From a checkpoint of a small transformer trained on Wikipedia.
Size: 14 layers, 4 heads of 32 (2 for keys and values), MLP 256 SwiGLU, vocabulary 4905, 3.35M parameters.
Architecture: RMSNorm before each block, rotary positions, no biases in attention or MLP, untied embeddings, normalized queries and keys, capped logits.
Training: 215M tokens, 6550 steps.
Each number is 50 + 12 x the weight over its row's rms, rounded and kept within 0 to 99. Layers, rows and columns count from 0. The size before them is the row's rms in percent of the matrix's.

# q: layer 5 attention query, 128x128, rms 0.0875, rows 0-16,32-47, columns 64-127
# k: layer 5 attention key, 64x128, rms 0.085, rows 0-15, columns 64-127
q0 068:53 44 60 45 37 41 42 60 48 53 50 39 44 25 44 46 58 38 20 58 49 35 49 36 52 58 44 53 20 43 51 36 75 72 40 74 28 51 55 44 53 72 58 66 54 49 41 67 67 46 58 42 42 36 56 64 68 36 66 50 60 67 68 59
q32 089:58 35 42 47 64 39 41 52 56 47 36 48 57 37 51 86 48 55 71 47 47 67 60 48 54 40 52 40 49 67 45 56 62 34 49 19 70 41 64 48 53 55 39 49 60 50 45 24 39 54 56 42 72 59 61 56 42 47 41 29 57 32 51 34
k0 091:35 48 55 62 55 57 41 57 43 57 58 47 56 54 60 38 50 38 55 47 46 41 44 81 55 47 72 41 78 55 56 74 49 62 51 47 40 56 52 46 28 29 37 38 48 64 45 45 42 52 27 60 47 41 39 49 59 44 37 54 37 63 46 44
q1 082:55 30 56 47 67 55 50 50 41 45 52 47 52 58 28 52 59 37 60 46 64 52 53 49 67 46 51 32 30 50 43 43 43 73 53 59 42 46 28 60 63 68 59 48 40 41 31 71 58 36 39 35 45 48 30 61 37 46 64 54 57 53 70 34
q33 108:57 26 51 21 52 48 49 44 60 64 47 56 50 48 38 83 63 51 69 38 63 56 62 63 49 52 43 47 28 45 60 53 58 55 48 34 36 74 41 66 43 66 67 54 54 49 49 58 63 34 61 67 66 45 56 63 42 55 69 54 51 44 63 21
k1 090:46 38 53 49 56 48 42 47 33 46 40 39 57 50 50 06 42 43 54 62 27 60 46 37 43 61 62 52 39 54 52 48 50 49 36 52 21 38 45 52 59 34 51 69 58 53 44 57 58 61 59 36 45 41 45 47 65 48 37 47 39 45 44 58
q2 089:39 57 50 65 28 54 62 53 36 37 46 35 59 46 61 53 51 65 42 42 53 33 55 43 57 48 39 44 36 33 42 54 46 53 36 44 50 57 44 32 49 71 41 51 38 54 56 49 63 56 40 39 40 26 48 59 35 42 41 75 64 40 51 71
q34 086:33 32 58 51 34 38 46 63 51 44 57 68 53 64 68 41 57 55 67 36 51 54 57 64 33 25 43 36 45 55 32 35 37 65 54 51 56 43 51 48 56 46 47 48 45 48 51 66 43 62 47 50 54 65 48 48 40 63 43 50 30 45 67 42
k2 089:46 60 43 57 65 58 54 45 35 53 67 36 36 57 65 46 91 43 42 47 60 50 50 47 40 62 58 53 40 39 52 54 55 39 65 60 59 53 44 15 57 44 46 53 37 43 47 60 55 49 47 52 38 32 25 37 54 49 85 65 28 57 65 52
q3 075:59 42 30 47 35 46 43 39 58 39 44 53 28 45 78 64 41 50 49 72 60 57 51 55 58 50 23 53 30 45 37 59 69 62 44 31 49 33 79 51 71 54 41 34 52 48 55 41 75 33 56 63 46 47 63 68 28 33 56 53 46 42 50 52
q35 083:54 37 39 35 35 51 48 67 46 40 31 51 53 57 51 45 60 33 31 31 69 60 52 50 53 34 47 42 55 50 34 47 42 32 37 34 64 46 66 64 58 49 53 54 35 19 52 50 49 43 56 43 72 60 68 67 58 51 41 34 48 51 41 41
k3 084:40 55 37 64 35 45 47 38 59 56 24 49 48 47 50 51 58 59 31 45 70 62 51 56 44 41 54 30 66 47 51 44 33 28 44 50 74 57 58 67 63 40 53 37 37 34 51 45 49 74 56 59 64 62 34 47 58 68 31 63 47 42 36 45
q4 093:52 46 64 49 58 63 48 57 51 59 58 61 63 64 35 50 49 54 52 32 57 49 37 47 63 49 54 51 41 42 53 41 67 54 60 48 47 59 46 38 30 54 58 52 31 61 42 53 66 40 34 67 46 85 55 46 56 71 43 55 35 64 47 55
q36 093:57 71 49 60 84 31 64 59 56 43 43 60 55 60 58 23 47 54 33 58 46 41 33 69 74 70 45 50 51 56 63 43 41 49 68 67 44 39 20 39 45 39 43 85 58 33 44 63 56 38 33 46 39 47 57 35 36 44 50 65 39 48 38 45
k4 110:55 46 89 26 59 44 43 68 55 31 72 38 55 65 34 46 37 45 65 37 32 41 64 41 42 57 52 59 56 43 50 52 46 57 58 54 46 59 43 30 48 61 41 47 58 58 54 48 54 21 47 53 49 50 73 52 41 27 77 47 61 55 64 59
q5 098:42 46 38 61 51 50 37 62 73 40 38 51 47 40 44 60 46 59 60 50 61 53 46 57 37 42 74 73 38 55 67 41 72 49 63 56 52 75 42 57 40 63 50 53 52 60 71 47 69 39 33 59 50 55 63 48 38 40 29 41 44 53 56 50
q37 115:38 30 54 33 37 54 61 48 48 47 47 35 58 35 53 41 50 49 57 43 58 56 46 23 25 40 50 55 49 44 39 54 65 48 44 44 58 62 28 48 35 63 65 55 41 09 43 47 56 65 45 57 38 62 78 39 40 63 75 58 44 39 45 52
k5 111:51 46 42 43 36 42 26 59 47 48 35 62 67 35 62 62 49 67 41 52 31 53 58 72 36 64 59 48 53 50 70 58 25 53 51 41 33 48 25 49 58 31 46 57 57 54 57 57 54 63 40 47 42 55 60 66 54 57 50 44 63 55 63 48
q6 085:52 32 46 58 42 41 33 45 43 39 52 55 51 65 55 60 74 29 56 33 68 21 29 49 41 52 39 55 30 54 67 58 58 50 49 69 29 53 49 69 51 56 44 46 41 47 60 42 53 65 65 38 39 42 21 50 48 59 65 71 47 55 44 47
q38 111:66 48 29 41 39 51 77 46 53 80 60 49 72 35 53 38 43 54 42 40 62 38 41 41 60 35 51 36 31 40 30 41 47 55 56 34 63 40 47 64 64 64 45 51 57 63 39 58 60 38 47 33 46 42 43 38 41 42 61 43 59 44 52 55
k6 110:43 40 22 50 58 76 32 46 57 32 62 36 35 65 51 45 49 56 55 62 71 57 44 69 70 42 57 31 43 61 65 57 51 52 32 44 48 38 50 78 83 48 47 61 48 57 54 59 58 63 45 49 48 58 49 33 35 50 42 46 55 31 53 54
q7 101:38 61 28 40 52 57 53 43 33 65 28 46 41 40 55 58 27 58 44 51 51 56 53 49 55 66 67 49 49 58 59 55 37 54 24 49 55 66 71 52 41 53 44 42 45 78 56 68 51 57 45 28 49 35 46 45 75 38 58 42 71 43 34 72
q39 113:62 47 43 43 62 42 52 63 47 38 67 59 47 49 67 40 69 40 52 38 43 59 61 32 69 66 38 45 42 51 49 72 53 61 49 47 83 35 66 41 53 45 57 39 41 63 47 49 60 49 69 46 64 44 66 44 36 53 33 45 46 39 44 83
k7 096:45 42 44 37 26 36 69 55 54 56 43 32 70 46 41 69 56 35 57 54 36 52 53 50 35 54 41 53 56 78 55 52 42 34 55 33 42 77 53 57 65 54 65 74 40 33 41 48 59 50 52 49 49 51 41 58 39 37 57 62 53 51 55 48
q8 079:57 47 52 77 77 51 45 53 70 51 49 62 37 44 41 73 22 53 43 59 51 47 57 39 63 45 41 61 65 58 49 47 24 52 43 40 77 54 66 47 51 52 40 42 38 25 74 64 68 29 56 63 50 53 53 35 41 46 50 69 58 69 47 35
q40 105:33 66 53 39 47 66 37 40 60 58 45 62 57 36 49 70 49 34 69 47 37 66 59 59 65 42 31 59 71 52 25 67 19 65 63 52 38 54 61 52 45 59 32 51 47 59 54 56 50 38 60 45 50 32 33 60 47 51 65 58 44 53 44 61
k8 088:54 56 55 50 54 51 42 63 18 51 46 30 45 57 61 30 67 54 50 56 34 36 29 49 53 56 78 74 45 61 63 50 57 34 48 52 29 52 28 53 35 49 30 57 56 58 33 59 57 45 42 57 58 40 67 64 62 40 24 49 38 57 46 47
q9 067:46 63 28 51 58 53 68 56 45 48 71 63 54 63 37 74 44 55 41 39 47 65 38 58 70 27 46 51 58 50 39 40 12 71 69 50 86 59 47 43 39 38 47 37 51 49 67 55 42 44 49 58 39 45 52 51 40 49 43 42 44 48 42 41
q41 087:46 61 49 42 32 57 66 42 50 41 43 46 33 30 33 79 53 43 21 45 61 47 28 47 58 59 45 73 32 70 61 61 33 65 53 57 66 58 49 52 45 63 41 47 41 45 70 54 50 36 58 58 55 42 33 80 53 54 51 53 46 47 31 57
k9 087:51 35 48 83 33 47 58 43 59 49 62 31 49 51 62 42 40 49 29 48 34 48 43 45 55 64 46 51 50 64 28 50 56 25 54 39 72 38 70 58 73 36 51 35 39 60 32 50 35 48 39 46 65 62 53 48 53 65 46 24 55 50 33 54
q10 134:44 55 55 57 55 33 60 53 41 55 53 41 46 46 52 70 35 60 43 50 45 45 52 39 72 55 65 58 37 52 36 48 67 60 53 58 54 36 44 39 52 52 38 33 55 55 60 47 47 55 32 58 46 46 47 52 38 26 45 47 66 48 21 53
q42 111:52 37 59 66 60 51 59 63 64 41 46 55 49 44 52 43 42 65 56 28 53 47 67 51 46 41 40 48 43 41 36 44 50 55 64 36 59 52 39 50 51 43 31 42 75 32 35 35 31 48 31 57 62 40 58 39 65 61 24 34 59 48 65 50
k10 138:51 51 69 42 70 75 45 34 49 52 42 55 47 37 42 47 27 55 68 48 48 67 48 71 62 56 44 31 34 47 45 72 56 51 78 45 59 57 38 56 59 51 41 38 65 49 58 67 53 41 39 56 84 51 39 49 49 49 53 43 66 43 33 43
q11 095:40 44 35 47 57 43 42 60 56 51 48 33 42 44 37 52 36 61 39 46 55 72 36 57 61 42 45 57 52 58 36 44 44 42 77 56 59 52 46 56 44 33 68 45 52 12 33 47 43 39 41 65 59 48 39 46 35 48 38 47 37 62 30 25
q43 083:42 53 58 49 18 71 44 38 41 24 45 28 26 45 54 38 39 62 29 56 61 58 47 52 58 54 47 64 38 37 21 49 50 52 59 58 65 48 56 59 58 45 66 28 50 37 67 50 47 50 45 55 48 35 35 53 57 64 34 50 45 57 26 35
k11 090:46 42 67 56 48 34 38 66 64 43 49 55 63 61 44 49 56 45 39 36 44 64 48 52 53 39 71 40 62 43 49 38 50 51 44 58 61 51 45 40 48 56 16 51 34 32 58 67 58 57 35 62 66 75 46 36 57 59 57 62 57 50 52 78
q12 077:48 46 57 33 52 39 51 50 57 57 48 42 58 70 54 46 61 27 64 54 26 45 61 43 39 55 59 51 65 34 46 42 48 71 38 55 20 41 50 49 55 48 51 66 54 43 37 72 67 38 66 58 32 39 67 45 40 50 81 70 43 47 58 55
q44 076:60 32 68 42 55 54 50 75 56 69 54 44 77 42 32 30 58 59 76 34 27 51 57 35 59 45 55 49 62 46 60 61 58 49 38 44 38 60 55 55 51 48 39 73 45 71 52 33 66 49 59 46 43 48 68 54 46 53 61 63 52 61 83 59
k12 106:58 44 84 49 45 41 53 61 57 44 85 54 56 48 57 61 42 50 53 33 43 43 59 59 56 63 62 56 61 43 41 69 60 50 67 62 58 53 52 36 43 69 36 66 50 55 52 45 32 30 53 57 53 65 75 51 34 34 74 31 65 40 55 64
q13 089:76 60 25 62 48 55 59 38 50 51 57 51 34 47 39 52 52 66 53 65 47 43 40 71 76 49 55 38 59 44 56 56 55 46 46 67 53 42 59 45 22 25 42 46 54 62 54 47 39 48 48 51 51 49 45 49 71 35 63 63 58 57 34 22
q45 082:47 64 61 21 66 76 56 54 52 54 46 64 41 47 53 57 43 59 52 39 55 61 43 39 65 46 55 34 68 60 31 70 38 70 63 65 54 54 52 54 36 45 56 45 60 51 62 43 54 53 63 48 51 30 44 42 54 49 46 51 18 60 30 52
k13 096:27 36 07 39 24 57 66 34 45 42 68 24 44 57 44 40 52 54 37 57 44 53 54 43 53 49 55 46 25 66 39 49 67 30 44 34 61 37 68 63 66 50 48 54 35 40 39 56 46 52 43 30 35 40 33 44 49 71 46 49 41 59 54 45
q14 109:60 54 61 58 74 53 23 35 42 62 41 56 44 28 40 41 64 47 55 48 49 49 67 45 50 74 45 67 74 41 55 41 37 40 46 47 55 49 42 45 51 50 60 53 72 35 36 50 67 42 54 57 54 56 41 80 76 53 42 46 42 67 47 62
q46 116:43 54 56 43 46 45 48 47 28 59 55 48 55 36 61 60 56 67 49 41 53 34 40 33 53 50 55 67 47 44 46 55 62 57 35 45 62 49 70 76 53 57 42 61 51 27 43 55 48 25 71 50 49 40 69 57 59 59 49 60 66 51 51 37
k14 118:67 74 40 44 27 57 69 53 50 55 48 50 53 43 57 28 31 53 52 35 53 51 31 46 66 74 38 59 32 68 26 52 53 50 36 35 39 53 45 62 66 66 49 39 37 44 33 44 50 54 68 46 54 69 39 67 48 50 56 43 42 49 46 58
q15 096:34 52 46 55 41 46 48 60 52 46 58 59 42 59 68 38 30 59 66 57 37 68 61 69 47 35 38 54 61 68 34 35 48 54 59 54 51 42 41 52 56 74 49 54 49 64 46 32 49 55 45 35 52 65 45 57 10 39 42 36 46 59 51 29
q47 099:48 39 43 52 63 77 46 59 50 41 57 44 48 57 47 66 51 49 55 57 60 31 33 75 60 47 43 43 35 48 42 61 54 58 47 43 45 49 39 54 59 73 45 39 51 48 21 42 50 37 86 48 36 46 67 59 37 56 45 63 52 51 51 37
k15 098:45 70 73 55 44 73 39 58 65 53 43 44 41 63 30 73 34 54 41 48 48 57 78 30 34 54 27 24 58 35 55 73 37 56 67 53 42 50 50 43 46 27 57 47 53 51 60 30 62 48 71 52 44 55 33 54 47 67 68 64 35 57 62 48
q16 096:39 33 40 35 35 72 20 59 46 59 51 64 53 60 65 74 62 49 69 45 49 52 50 29 55 42 46 54 57 42 48 45 27 51 55 43 55 50 46 59 48 59 51 41 41 55 40 33 75 43 63 63 59 53 41 30 54 66 57 40 40 58 71 55